From a checkpoint of a small transformer trained on Wikipedia: RMSNorm before each block.
Each number is 128 + 24 x the weight over its row's rms, rounded and kept within 0 to 255. Layers, rows and columns count from 0. Numbers have three digits each. The size before them is the row's rms in percent of the matrix's.

# q: layer 11 attention query, 192x128, rms 0.162, rows 31,63-127, columns 64-127
# k: layer 11 attention key, 96x128, rms 0.162, rows 31-63, columns 64-127
# v: layer 11 attention value, 96x128, rms 0.207, rows 0-33, columns 64-127
# o: layer 11 attention output (transposed), 192x128, rms 0.184, rows 0-65,96, columns 64-127
q31 116:166178122116083116120142126129145149170121139123128150164123123121135175123112162088130133136090076131168138115137142131136139130112144128160135104115129156158093131170154099150132128113132093
q63 095:085125082128164101114111146100172148116124088092123155097150164113130135109140189129180169126123144160124105104159133130175113139119139120120117115128135127168120136142148141151131137141141116
k31 111:161134115093125095103126161139118124118138118115164163150087122173121140153145144112161121167146121111164115146159124115101124147113094134113142131100137153124126132177146118107165125131096133
v0 091:141130125126111090165134184101107153143106135101130102101144085153096143065115130146119144146132127153110118110106125098108100071158087146124078126123115114136117120149105125148161102125109163
o0 098:112176073102116169102143174140131142127132101155130139160107135105123116090142122152134107145151105119096139122145113120102141162114128157129140074096139102080136179172142129126126146129130155
o32 082:112117155168166151130123048106122119108163134132103097119179100148120122112101114126120121104089174128106143091145106105125170135126132093113138138163137163128102111106177117036123126145115132
v1 106:109117115086118149162104158137086142106124123138155188102122174105127117136105159098151140108158150129132145118148138065144128167105138164125099093134156109121128117105140122167189136127138103
o1 112:153146108142158144101126161133102081166142121141125108087099130113158121084138089170147131144113145149141112092148139178170159122119105155105107127155138116119079104185121119129101122099169156
o33 091:118138129113114188125117133124127145154126131132146141182123124099138119186128142113135100100124107087120127118127095093098115136140128112146179143129155104113142146099145091106129121171102100
v2 104:099128087149078142104161145166153137130163138157100109145138147138155150134115145093112109093170114132094124126114149105112144179189154113118167136138109152133129102123121164124111130158113140
o2 110:158088133137126091122113164136118133134153122084128085133108136133129145152116153081094126154151119107128124124115141123145127100133101140159123106154126139118137158158093124143124150142151128
o34 089:133104141157120099146114077119131142135124124125132142133144089142111176092154120122128093167103144116139134093127123091104132060140129093134148159118125131176136135096164116125143144109140143
v3 109:132085151163142086078142124125133113112118160100133127172146123105113112179141129139103146127141124111145141095104141096125131145146151163116143123095132120101122140091103118099092151120094152
o3 110:152160132138138081139113111145085157136091124157126136135124098150137089136152164120085131146111108122095082165133120143108139133081151121151124099151118171126154127140156089085120090091111101
o35 094:144155116109117151150131145092166088135094160158136129151081129140102145135074119129180134160150141123127163138116157135179104132159118140142111148134161093123124097100145199123146123150137142
v4 092:158142097138141127127079116118168153147089163144107167113110177148134132123147144133171180119125117098142140135160156129113147136120093159124123159092147123088129138167126064099160128120045138
o4 100:094125097160116122148165130141139158121100096110118111125146126110145135169123138132138147138153183126143148078085143154144110120123164140141131092151150130129132138118120095142131101119166142
o36 089:097096141147149096132117135099108109168150137111121110128143161071162131102123085134151122112105137139113130165118126116095097132181128137106113131140107110164140107069133145122140154130146122
v5 102:161117126087171126140086106129107142151133117113122106124111113097112142137177141137117151093151116136140114147176129135133161129160117172159097162124112161149088136099140122134120129144134141
o5 108:093142108106155115116125104175106115121151147127125128132131087161148141152127114112132168187116123090157153150112177120142098146112157124090169102134127140132128107153136137132124107130130119
o37 083:153132111133088134117157071097155153117070113149112109110127133139113146160132145144131131081134127135141118138095103098143091102081141157127104133088104107130095131085153126147130125083137120
v6 097:144136126074115113126151109084115175132100108148127116125071128119113102104165086092141151167115142112165166123139120119131151142102142132131104140155146097122120119127126136101134122122136109
o6 099:104139149096068096167138138131131114071164139095165128094161151106134191110086151118160121142158127149107127133141090124189118107106118139150133109096118096114104086121149136146141124142142126
o38 099:144133094124143166108134140095098109153121115093114111131133117166138114147176116133150145161137096167189164137114125141125142128157128110109095122161116120127136111093085150110116101130122154
v7 090:170128113138073096091150137094150121133186114098102110106192102168107134104137098120138106163126122163112145150094162145128140103158114124127167167127100091157126098105134134135098098140149131
o7 088:094086087118157080140122111133166159146128159139133112157123129160159184126148121123123090118129117119156146152137083144096096123136089125165139140127138108117128155135151093098125106171123147
o39 097:153132135120091146105134158111109143132131100141125103124125123143100078126118138125150096082106124090118124121100105133071167136148140093080112106142093117110144101117141161131158140112137166
v8 102:159094089127129121135103117082114119111129104126142116096110090123125155136162113100139154110085165153119110153128120148123148109119123090122152121143140131110107141104143197101132112139109163
o8 102:140127169143137150129139094169176147095131105146130099119182137134147123091105175142090137156121109134141189127151143084112140094136143130117108158129114121082118135116121127156097138112122115
o40 101:109097144106109173123174155120085111166115174124100162111109118131095147092156114125129135125116189115145120131098122079107110188162127145118116111087154128187147161150152089093133142119113138
v9 087:171141146118125140102132115144102096104074146133164135130108106126141124125156184167114098126133126116120159115112143104094177144131111142119142110103123157104085148126124133129156125165137149
o9 096:120126132108157135082133176139127104148129103136088121132202112133132129128188102160139155119119097132085106131144157081153143147098140149126115128144109158106152103131154118105105133131073093
o41 096:097126093145110116175112096110145135124104105129150148097112129135139121106119100138132108116142099156130083117147110181152145133143138102134134139148149114137116180084071134115126104131150152
v10 101:134155122098120128145143150166166129129120160114090098122151096112080146128113119117106154164120097141115086125088112103101136134121165127131154100136139151130161131103150100141138123137157131
o10 099:155129084109130122164139130159124172091134122142135117104108146125137136139132134136133126136154105151172129123096143120114098068164094114148119176095071124130126121126160123088096111145117156
o42 098:149112126104120117086130073123104093140135121125133130132123124139138108171144122108090125124152133134170111148165103156126131147146125133138112149127151144130068093101126108162170111123154123
v11 102:128104170132171105089101123142138159149114155162143106109158074116169179120122136143088108110135113138130148206103115105149153099111114105137135152121129139098174139143088158118142112137127110
o11 108:079097151130129118129141124091179162111123111141129152162164141108090108075125121108100124130126115124114116143153114131085172155127182145148114134064166119100137124124095153089118151104122131
o43 091:143172134133121107148109096144102080105126129149156147147098137132171169116139122097138099097158131100154137117118141119147122109110114128144142133166101129165122149108127073143124117117126140
v12 104:128093138100132103141140137119168100148082128098132122151141149168135189120161142119129147132084082170134143126090118155109136115138098154079127100147139117120166114086092115159124146149093122
o12 110:120107111150149152159120075152130150124117085150129160163116132099123111146113150132121077128152141120149105135125126123127167119164133138169125056115119131102107150076138160069133140131109153
o44 095:128133141138140065118103129103111107126144100105133100108153137102191120117179102115122170138093129142141110127106118117104142144169108178067134160119137143122166109159156100122140125141100085
v13 099:135165148138162077150118126094128095125150142120090138163155096094151159125134169132132121092130137102129146157147198140130107133134104126117082128111125101172149120132133122146130190110164131
o13 104:163124174116169126155094162142140182099143116142117139158115129125157150131118107151112121076119129103138133118116115118153093157130139146115149096094152173140104131162099146165105134108095139
o45 092:102118117114100153127166102150115112128147169101148127122120132113097156165146130057150106176172154139119149111114153144190164110101146110167114143174112096109122123128121122124163104153099135
v14 107:111145115146134154187133132123141150107143147123108126125133141136144169103109139141172102135142128150098161097148141081139098140110090163110113157152132168109129173154130150113119101142083147
o14 104:136153092136184172154105126098104132165121094073127148130139131086128108124128137109077108115129155144109112114124144160120131138127127115110133059104113085136127127109137140138136129121146183
o46 101:136099119161091115097142109122138090114139092173138107114104122166135145073116098136146174166102101116131148113154154130116157118126136103132137067135085111156102116211113118176115145131137119
v15 111:109164141122114155131111129150122119109122168141131097115126129122140130109168133118174144107126130120191155153134152151116131140120159150141120128130134176118151110118139128091105143135111139
o15 109:139122165103155079130143134102106110150142138160151116130128142101084123169127108093116108121141112099133103139105133097129133133128136154099143075097098110094105139088112103116104143141149090
o47 092:116133100156093175125151076114143111109084112050152151134132121154138133096128116163121144146106124086100129147109151141150130152127138145121108161168125118156146147156104172117113148092110139
v16 099:111167126115128081097096092108111139067136113134136198163137099088158137137117129142103135130133140081170120120129130128134131139116134127082158156105127177133134145120088144133117089125093115
o16 099:132050149102127130121119128147123127152112080096134098123152099168116166138140096142158124134132133125125131204147156124131128102119133162129129126106112132123185111116107144119119091128114108
o48 101:118164114153154105147115129115118101158109110099148139183128166118150097091138174107157131153146162110143151103134117136143124121110119110097124139134125140108112114106138056156124183152157149
v17 099:152126134082097156085164105107128144127138113105143132163119130147136138156151106104093126128134140135119124143137139160141094161180117080127133156099093170112150138144130121135136133102121177
o17 100:128113136120109117144141124149060164152145174131120095125123160157103144154145132136108089137147119137120122146109163107114096141145111106163156112137119110106094119151188101133101139128134117
o49 093:111122099128180128163107144167149093124115084098109131134149138129153124132103133127124130150139163146123112079135124149142144142136100092100137138161167095131147138134077158158159124117118091
v18 104:130126120137093138097161118095180068143172088167106117135126102099103149114150112110168108168084173149137150087165145128147083107124095131102119135117121145074127117139107147135126133118131154
o18 109:112127135107137124146101140139121130086145138126122145126108154119170110168132156113144099073110161129151093158104122102099138135101128144137137142119125077085108083118157144132109120120152128
o50 096:151100094131122113141144114173062142175160126151102121101157154170135169109098142165105125152101142106082137158112127157113141127113146115105144126124112144113160116150153116126111148110131130
v19 116:149120129144119110139122127109143115159163149156117141101110144158139145102126120102109130145096125108093175113108156132134145159128136134142100134112114159125118104131084106154140061147137105
o19 119:094163135098111133127098106125147102131124127129185106117149162113130175161166119151130086117097119130178097116116123048110154102087115122151122155112158131113134109094117108127130103123138153
o51 089:104154107132143165179126111102108128120107110105134127162099093141123072188109152120138120116118150095107121164132141175099140134141174120122167121140141122134112130150123138128124126133137094
v20 096:117128134151140086095132142093128121108145132112149157138126122088128150116162084177159128099123108106141077143077151125112113146196084143151113099136153155109140108121146118116128144197110149
o20 099:098103140099161107148097097131165148099101143109095126144094110125150115103138140122106103129105096084120206118112117113159128131125129114095155126126107146149142132102116125120103133097136100
o52 092:163147114194155102137113122141143125165093111136091122137148153143103168128131135129125101174128183154128110125135099134083106113124134125133152145108123130102111146137124104134111163135151157
v21 114:125124130113166108159111162132123107126110128141113116138096153130115118088124107097099140141074127114147157191127131134126133117164152128127135131152099154131132103144159118093154127165128150
o21 112:130136133120142101145152115075135101093096154137073117122127108053140161119123129131090116168120107128123132148081118150120109141149142094123116158138114119094089132152105130139119136124117130
o53 092:087123136116118123074121173180102140196166114118145144152094074146093132150122158124110165119147124105124141130157126110116142131097100135119128097140141100170115162092116142145139146140136155
v22 092:104166173141129115117123116137083134133111120119125197124151183115100166156148140159133115100135137137141145166170148118120110084171136166114141091110142124152125164143161168178121110131117143
o22 097:094112102140134130115158146180165155168133132135106128099143101090112109164119135107105103129115182122127133110174158141153139173136099158099157129146117130122126107095147151128116088094133153
o54 094:139110059106145150112148144098115125104118136158180079127088108122124168123131150124140132154122121123135125145071091156139121122124105079124115160142163136142104170116171091142101128112103134
v23 110:126169145141148138125108124105140133131154159144116107122127151136109137098137102092107126145134137102141110124109144174115112140141151146115151160127126123063164121163124081111155151133109105
o23 104:095141127113154113186155153091154138141135144148130194095121104079100121162138112162106140124107158149135163149118196101145134136129143132112124112138141144113111152123138134132136126116134095
o55 090:131138155145104171148116093092095133108128129089107104099103149157160128095108123092159071120145098081098153107143086147138098152133127150121159121153111081158118082135112116145114122148115204
v24 095:133122143106117109111126151149106136135151111128144135100131150137128104114112133119130116115119102111066135168112115171130133150123153141111088152103160139120139080142154144176121138160097160
o24 105:079128152127109137120140108100147099110125147087150115145086143083135132090123095117177134113098158129119148168151097132140131135157116110136128088154135115107105107160128151119162112121134128
o56 089:106141076158123144143105123147176154161091179135140115115129106149142143154140157154101147122124126107142094065114101144185118088121121120133129114138120120148133140125128136120137108123142146
v25 101:125118115100118135134146132145105155113083133130115128135179096129137097163143129150146129133109127137149094153123111197137082127107132124136152151145132102181094128133092146127096190095160114
o25 103:152161142102136122087099158156117139129075134160124106133128128159137116110116123079115147153122111102101151158127143165085126123132093130116166109150121147156103118159133133140185127146104124
o57 092:106184101119108150147135079091163116109178120142111135135133140098135122147115087179146128151139130152177121098129133106125105129107140125119117132136141149130129087082091138154161113096137134
v26 100:111115120108136130107070112126108135076077120116126187159112092152142136162135143170124106128137158143120071120103126174146136086127104153101174093120155109126090098124136133149104121138094141
o26 100:139127128115145144111154137104138162114128120108136123148088116184131127098139123096145140155133145121150142088155113152165131144150112125128144108142136103111124099123127170117103176113122136
o58 089:105135125118100143163125097120065136116115155162140117140108166129134116159116131119111120149113150154152152145127119091088142137143136091114113141103166141139132155134093124155171119061161117
v27 108:179150137133128123170144122141163145169147129171141147109126098143125113149127085155101120118159119043155113146152130156135142134126132124195140114139113139136113154120096101107116148113144138
o27 116:153138129103097083091130152118102148141157155142122087115117108144098134089137126127113108169152117120129155118103127085114132143129112131151075177159103167110116109083125118127141101108122109
o59 083:110118105129117129087062083124165123156105125122144131163145142086132087123118141151155112114110151221137143113114120144117183151131145095131167103111119158138140142128165142186104117129140133
v28 102:157154123100136100107140116113106136123096151127132133128165083104113138107119161166164117154152129128130092181123119153113075130137115152085139113152149138141117175132149111145157128162091104
o28 114:132090100083165146140122119121149124111116129060119130143108140185084133072189090118144122174132125120109136137125145129149068096117124141121147113116131144119107136145162145164113137091108145
o60 081:139115124102080106134117181135114078143132164121109154059139150117168169177117158132086154107144132137146098112131110125161151103108093124136094144131102093144134122138144104095139134179123178
v29 101:127125122094093110110107129080116116173115106165094126139111083094090150065138140136126156131163141153102121106112107144138131101127150125138145111145096172150134124150136120093131131141096145
o29 097:144178138089147129163173117099139123119127096163140139091143123126112135121143121102107094135141096134165158117103144082131127152172128146148094148074156123098150155147125093143132161083136093
o61 095:180146115113148089168147123131114164129112129136127116113130109162120103156150113157134139149133147156157117127116123129114139074127125109075134144134154110111122112108137174133145136143109142
v30 085:182146129143142112166096134129126143151114093128088156134134139109097102119154072120125132130133131114167097121132081108136092129104103135086130139156136196134137144094124155147110129124162124
o30 093:163092133128126152114135153121151136117135122136143104119094120134090199128119135152151151120142148117166136123102103109080121110122177150126132106130128138086069136140156099133134125111121113
o62 092:127146129134139117133116119134165083170120092134102184148123127169094095144152093100101080158150111143140104155157101149150118108138126111157096172108146135148199112138142130146132136119125114
v31 095:141136147199113135107129138127123120084114138143135144079108120117117102073115118096121169165087101129119147124163144108103125117134139138141108161101132100128100145139108136099124139124111141
o31 103:103112144144139113150112142140072105125143110127168166111137117106101119153150093153125142113113106107145130099158098145077126107143141163110142168111128088137130165114103118154166158137165154
o63 087:124095156129085144149110162123157140159131151165123134126121144129140148151091147139143076097150127120115132161103157144129141149102158130137114103110118177116127089118165139142130125126143137
q64 067:107124132138142141147158089109120158090196118131131133136100104126139088098144114123102141157139120138150144143123126136117066084114122140130133140138114077163111179134130142135171079137086171
q96 078:130093129131153116117134151131135119153118110080135125128113174162128091116093135097158123176107154156130180145130115114124089163140156160141093118177144112137154090098132112126136131133091157
k32 051:164119140119133108124103134115146141133103124162114148162131155085156138156143136151126110129085095076160156127129135078122107091132135087128152113137144185090121126125107145144145085121124096
q65 068:121083109164207116124107140107145125128101067137161130145132078162083110142144101135116109127127152103137131099120117176136126124138127110109108107124139123125120131137117109165128159085117124
q97 063:153108107150139085112139110150158153133123120131102116114110111179122127134113148084073097171104143108148114114151091133105125148138143133144144146173114142117146154106108135118142145089164137
k33 062:165099098125122139098128129144111099110150160133154111154095126098151112126147140174101128115124184109091136143116163135148119114144148110151103122112164124138176114168141102119100100110124131
q66 073:146158143137138191076128104130134131124063120121153160139131152125153080112160120154116140151129161120157176135176159109163121135113132107169134142126167116101152105154150156149086158131143142
q98 077:140105110162095171139097146132121157160185131054103140155089140134127152127134125132130104145127147109132121136111090155123125112134166097152124164151134149167185144143125119127121090142144185
k34 067:105139118145133098102156118130087110118116114141122115146141170121150102144137162136144131144103127165158124096141106129151140127146123151120140106142150137088126136160167105146135147073162102
q67 076:124140140114145187123130165148131130116117106124127138129122151116121169134131122185177118118116133096180163119166082130100134157128116184096165144099109162121153099082125151116151133159131134
q99 074:120184142143153089123149092100155091108102124156146126139130120099143101111176134173165153091132097140151120090122106139108146119108105103122135092162088091156099128124111078113169116158115105
k35 065:107137115092148151150148142133114106115115052162109126100124068143102145091125097145131128139137098078087143117143113113099114126109115118141136108090133095143079124122080128124112155150109089
q68 078:163160134110125123136085134098148118149108103121128110137142106110168133097129121148126134114156092120133122064107137117151115115172102177122117127107113165119139084106138123156122162111151129
q100 071:140106133152143150112150125157161141093132123114118127103147144171108159130125153112103150136106132100151118099147136085152126134110154147134111116150143155109113084136127116142129125108117158
k36 070:146138086117126116135117150105112139104134078111147125144121138106135137148132128096108139136111160113170088147176107112126127184147111118136118105139122159176106160135116159117126175142148127
q69 092:129150137150123153124093111124107095120126117180102132107136119092127133133171097109119142126118112119101164107158105137099128118149096163137163148160162119143159130160115123109102160154155070
q101 073:077131164146163134089158119153151116170077134163136148151148097101104114124183113139136146108132119124115090083095076130151159121130117109087085120122136155141132152198120091134129135119101139
k37 069:134137122179097172126154164138116107137122117152165154145101111124141196110189117138119182127141124069150117071135118112094114127123095116127126154115161147155087107110108131176090162147114126
q70 087:120124129168153169121110105118107088155182137092131095142130099055148135110115144112155166117132155154162136117100120132140132165111139151121148119128132169080105145163146130122124130150154080
q102 077:165138126106096129119149127168104113147155141123121119113119123108129142111146135100103194144093175115114170139134137118150118125154142145078146142119139156093136113168142148114106130144118121
k38 081:119126124172140133120129151173146135130110170142120111161166105138113107138144117144141157117116147114100106092166115089141099135114101132135104136141125152127131109136170144149145142121163145
q71 097:132080105162082110146128163143138115130194113091112181105122125122112120102119127175168109171127116093135125125137136085185112133139102156120122184098129096129150109117133143105105089121122121
q103 100:153110145131077168126111191149161121140157133111122131127127172146114073094101108144111098137106157157163106137116152112169121131108121113147131100067119109117143138065121177126126114087119111
k39 089:098104173090092119104163118150109157121110114139120145136161104152100126175129127168123151091096151158109131115123145144101129125131150178076129164091118139153117138117123173169115174154131174
q72 118:103139130095081102136134090106090140093143146157140152093086122166140159153114092090106139134127133157143136142104117113183130128120068106153128129137090135115133128153124125130143112083095108
q104 117:134121076119103128156113112106119154125120115182123150129124174115161164152153126098133155166118141153141121196116107115151124145154118154172122150123150098121140172134162084108119088140135151
k40 099:111127154132137124161161106138099084126130140131137162144080080134160126128121139119144133133130153107145142129151134152157108119132073117134158114132101124124131114168155144119169104143114087
q73 098:165091103109120115135089114166150086103139155110118122129113146129160126108109137150106113137158138122141165158143094114109116133110159185172086144108122100099081113132139120164147140135130091
q105 083:112127140149131116104167157135138138106122164106130109101107113120152162139106135136113172124135145134119162122159079066108101107141160159148131096157098148116077138151145150147142147140100084
k41 137:144113107149136144147126137132146096129132093109148123137094141129148157098127123120117109143119139124100131125105104133098114124119097135140126153113105121125060102169137134131149123096105089
q74 108:132118118140114090148121120126128102178128157141094147102096101121118127119132117115131079151126152113180080134072147115144143086134137101130127136148115121124132106103135120120127131101134160
q106 108:119146084149100104131135127119098124136118108098109143141129145122140136136145115097147111158126096161131151133131136114162119112099113135128114183142138127201145110148094169108133166153133140
k42 105:136135130138107164131138118124141081137123121164126132156123117157140121121139168093125119118084122118118081118124120104131153102090145100105133166096094127139144130139144161127166141091166136
q75 120:111145117111100099117093134134115110087155121128146161144144138100130130132121131162126129102099116089169147129107112103047114184125112122084117122134143125081124138110147143143117116099135121
q107 111:177149147121064109101104137113144117126141110147129150148149124155134149114127081146130106115096136128187128117127123157082127125126097079104114118075137112139145112142158145125158138161134109
k43 113:178108130078103146112126156144126142105129108122167120141117116133153109131117155142101102124149121103162121133126141079090127106120128123112153133118104085117103108147107201091108115125094077
q76 117:162105139118151153058123082135124129125127138130116125163129120149166134086136122183114115131133093132119117129119123125148119123137074140126123155117153141167160116076115154124123125112121108
q108 119:152141122134137145100134140142128148104096104109140110158141129157130108110124131152117146095083091083115125071087133142110149137101089106117146145132160155149148154102115166134128112151117125
k44 125:160113196148083138120089093155101129140107119155102130140112085095126112124116105159166121097153156117130154116109148148114158140146140146130157127178127104144145122122118148127147127125131092
q77 114:104126145178115107122127063157100141091147141128142147165155116145105122123111139092112163128094101111166118110081104128147138145145108147174118151126095122100124165151099095147130138134115070
q109 112:131123130141104116122116084173098172115110168096131121138160066143128111095123138121106120128116128158137135134091121103114129136145118125159096130113108146082128092149139161141132079115109098
k45 120:110138186164151132142148123120081151086140098137116135149133116144135158134106178101127123136123110133159120093101177137135110115179131149109108130134091162135111148118127114115134159127131066
q78 108:154158121151104127124102177099099126136152133153172101159118126092118134111122136102149169098173146123133112121114127129106127141148105103114180146133118138114103102134084132105114145148163148
q110 122:119156125163088142124108148113113128170127113192158095142140123100100100141134145147140135102103144109138090120123122120094160135164129094147160120130076137061105131125096123130087127098137120
k46 122:076183156160118139126115144133150110126135079122086107103127120112121132143115155129175125114120128102126084134126148166143133154108124135154168136131143113130140134111137134099105149120118117
q79 117:118083157121150106140111133141083123170125140114146127111160103107125088106143110146106129178144125128128150124154135095140108149151144139141075151143134155067100097127138155139141097141122089
q111 132:091075109117174097156135121131089115133163126136131149175158126080118136108165131105116147154152119105122111162185114141155129114140140146147112140161119103134099118157108122138154097126159115
k47 123:100120117127136133091125127180140076136166155134109104177125135109131097140142130123108130163113196068117156164173104096155114138104107137120126136122105131105136164109104127123154123160134122
q80 071:121160129123118089086098119124126155168116144152163085130107090114121091123100114113132154125153127129171140130122064118121140127090107119119151168138145143110085109103128155068129139118133131
q112 075:126135124155140095125125121138145153135057116151124128163111117115155129120084124138118127149118137103148163150087122101124108108177138103115150134121130128135093158121111132124137121148116167
k48 062:096104154100111122106151136148152119136156191114134078152147120133134129152162153099172119115109098149130122111103123158109160107114165152113095136127123163117188121163169116177127133117189117
q81 075:094105129160181131128139156136135154136096139136136109125136145183134126121147138130135161101175145119169123143150113108126148123122121153121121143106123171146148125166155138144074126157094156
q113 073:137108126143109133140144124112167156153123152118112134109140194171095118091107079104119152108100105111114136135122129102134097106179162150153114138165174123086155140146124161178092149109119106
k49 057:131141123096127149130114125149102112133087161100129141151176138123131132162134160082160127094125160146145136132155144105093138149122131153127097104152115158088124106124064098107175104106136113
q82 082:127119113146177105129114130127141134133138154147100120101140131159120149110121149089081098124095143165106152118072138162126154120110103091112113136141122100114127167091104105137123085169122152
q114 066:123096140149135151136127087125094157116145132095116099119107092133105123108095134103139136122116168134140098144150163089163120121148109142126101109157113139102138113110136127116156113109103168
k50 065:123134142154109140111112111116089194154124122149174101147126117126151108144168151089152134142142102194139120144148171133161137106141174106154112120132125110136149137130131058157141115120150140
q83 075:133153127150148100121150147125127122135115148130177156180144147118163123117116135142150109128123193091155163118128122158146149149160090074127165125135093070096112130147108123145108119135120142
q115 075:140132129110113145123153150106118123125133118166152135149127153150162086110119169132131138128136163120117149158172079149131125150126141105131134151111114125145138157131136084097146142166136152
k51 072:153131129118128161108136098115140103149158152135097116131167164115094151159169116161086088113140125161113114125158115089150155123158165141110117116172111118073143135110125115121138148132151140
q84 095:105170095131085132165086085095153088149137106143139115132116142119139142103111117139140152140148183110144146132095143137127119113169098138145171114149131142141130135089137116109144169145150087
q116 084:083135177129162121124144088126130072133116080147136104137150104090088080130153145185134143111117119133082129133127127090097153144108133128107104115112122138126106152152130119103161124104095116
k52 074:154105088183134111119132139109154096096114101133158161118104175138161155091128104136134140129131144108128107124128116119096118152137097121131166114134150122166127062071141159180102098118159107
q85 100:127098123118166122125112113145125129113139185109132124141120153135085111134136142095154154149138131070110125097164131121109164120111106070129107121155160108116120149185119142114101136198157135
q117 079:105137153118137137106137115102128121115177164120145125115124112105173102131137079152140136146140141115110121088150137124118127111131100102120095133103137152141126182062122177110106138178159114
k53 096:094112171108159080143106120130116133139141103155109159087124168133139158127116123138159109100147124134162135117088102098101171101119182136121174142122111105100170121124118118156119122113099137
q86 101:162123095115123105145105115090115174111128118103174152146125141100106161134136135132128109125129125106172094154152117153188146151134117130111119138117150112094162098166096123132105117181143111
q118 087:144146100123104169151121166104148123152129113105093114123134160124136169132141124099105127129164183130155170119096113151159136130109159118089145157143177100132156116153133119110099142122171165
k54 082:089118145156131126133119102115155144156138183121122169116138108149117096173124160154130160128147141139126138093090137097183137140161147152157093178123128116102152155110104138104108123089120147
q87 106:102117187122129102123133135156112138143121134161144117088105112140126118163126113110130148162121140146106118161145150102103120132091139111140090113140089150113167112115135139142117053096109147
q119 089:167127147103072114124120159168123124130152101103116131098107133160107161133147139162107091140096182141139116126140120134113142145127149123126138116146128137101137111141116130104111121128141128
k55 099:084066160135118137131132144121148184149148121099097196127188151153124106130152168159137145128138147119102152096119106104158117130143098171114093129098106134098122128090117125170116144108087171
q88 106:135127140159148151147094144114163143131138063078106130089094136118124135135135112127088083104124129162130109086103132121109106129104107148105155152103153103141168176150117078109105096116128133
q120 098:136101132097096085136090138074155126126154123132108133135122085126089141112093120160096104075098095121140123092109139135147104110081078095123132138113123122077129120111157134138134138126115146
k56 103:148132114103124111161171097071117157122121128136147121135112108120141112137133084151116126153157122107123117138138110098124164183131103127159130134093112110103081102115119156139122097095092069
q89 119:153193135151128123116130144118140114153149148121093157123204121136110133129157130140120155127118084132115138118088166094142129113161148148092109157135085151124085128121138126163108188106126102
q121 103:138168156127151145098124168163131101151146146146114152153148120104156091140157123131141164127157088150113123097094136134103145141119138135091097156121106130137113133106143137135130156135077111
k57 103:124159143139124137120186157139163139115129143097168149139149112172115146136111157114144168094140090094144135115126121152092140153137106142102103153105115172140111132149099122115110125102114153
q90 107:131159089142141078132132085102112097150148110146135143070160131145144145067119094143133111128160137146133130139152170089127145129064157046095108107118150149131125095124122155115162107088151134
q122 113:142137110146139115130167100147132108113139134137151115077121127161115140096099129102122123157152131098103097107125117150118108143121113061121115117092164130136128119184163127083155173099154156
k58 115:139153148142116074120124124166145108195130129129143114177135105136158119138143177115135106155138150134118118158129096127128125071127145077122106131164097155095131104121132139127150115141134156
q91 119:130124132141104142131065154155093104138120118171082135086137067098097095105134087132132120136126137126082135138135140103135126155141098146116109142203118150127143082093125140126158131094141139
q123 116:173155150126068163146086135166156098131113149111143138097154102113081154076115086116122098118126114111137142158112115105098133128118143158100086133163132126108125076103120127132152123070119151
k59 122:108108159156148164110124163146149132132145122143132133105150128125102102125115151130152107068156146123100126065145113149115140099156107169132103120142127138154167112070119077143148101115131162
q92 102:128148134141148189175148114123139161147155123095134116106124140126128119165108156113121113149095135129067108122155157106122169124129147120150157126143184141093101164121156161123130144199104116
q124 124:144138098151106163154162120141113132145125152140144121129127129118084152147109140120105057119134092146075159114130151093105153160126130103124188154095141130075090142130151136138126153166108169
k60 117:116121079155133140155138098104093139112136112132090126129133127104176152138156152117127124120043172089125138121112149115101096106127139144171158113147103092091140152119137097128098165129100185
q93 113:145187148140119128096121112112135157131125168102103112111118121134122120088145079160180102172119150172132100137133152119128167136126106162171097098114146133133128105146110083123171131097172109
q125 115:157176147113119161088121153126112148157123139089130119116102134114125097082112108109098123143121143143161111139161144149154165084096144136173164098091107147101108117128119161144130148084181116
k61 112:140114129121140175109078149149161152142117132129116130124146143136099139128115137149134117110125137137132085121154094111085142137151114147168116139112147138123138144156103140107128101144118157
q94 115:132092149124156124155126123110154162142140090152114152133177132176139086099111137143109140125115105113110156114129085137164085169155168142092148129084114131149104135155123121134162133124134111
q126 132:080117111177155121138125109122127135143138070118155150102156131152122170158099136092119117116131123107135142105146106138191111153122131125129183164121118127159116127144127111158138151117133075
k62 119:152130133120106126132105100133135133165166154151154119105157162168129087145095175134120128125146141125144146138160116134128128135135159121139188144118082124104128152190141113167155114146112082
q95 101:154108133142110097151116080142141123106126114127070102143066124161138134099103084125108080102159111113163146140122138135138165110119148159160098102124121129105170157112152165109116132088156133
q127 131:104072126121162146182089102153146135117141101123130125140068097138125163133124146106166055108142116112159129141146120138103161123117133117144140114152140153131164136119128124119145153123128156
k63 118:146140112099102139087127136123131112100140129093111069100128145130143119167144153095120131149145161123155073111155111119079136097140096115169148105109136155113144118121138139112145122122190105
v32 102:132101133154126132159142114134182117151136136095084088151156111111133162144097115140167113112122116109158103118129109142116135138108121170115095141140167144117112147102132108117097131154150133
o64 104:157168165115121114079141127121111138131109150148129147150137114139113130147132127093129135127113120131142130114075146145203107116128148077078120177138099101122118134084106126100145130106124143
o96 105:133112104111141095162153119163151091096123165103142136098128154141134105117116158144115169124132115111124160126132143126174108106105110081169137106116090092121141152187139118162119122114140137
v33 097:076116131145111094176159111124114110108155158115110126176143132108152184130102070110142105119140189158115118105093146110144191162079113141136091113163058128121119127120134146129155147169145119
o65 088:120112092107135195119136127119111126128089115189163139134140140126167107155129105170095153162105129106105104175146150144128085136138138137128103152105138111175119112122146131166105130130115182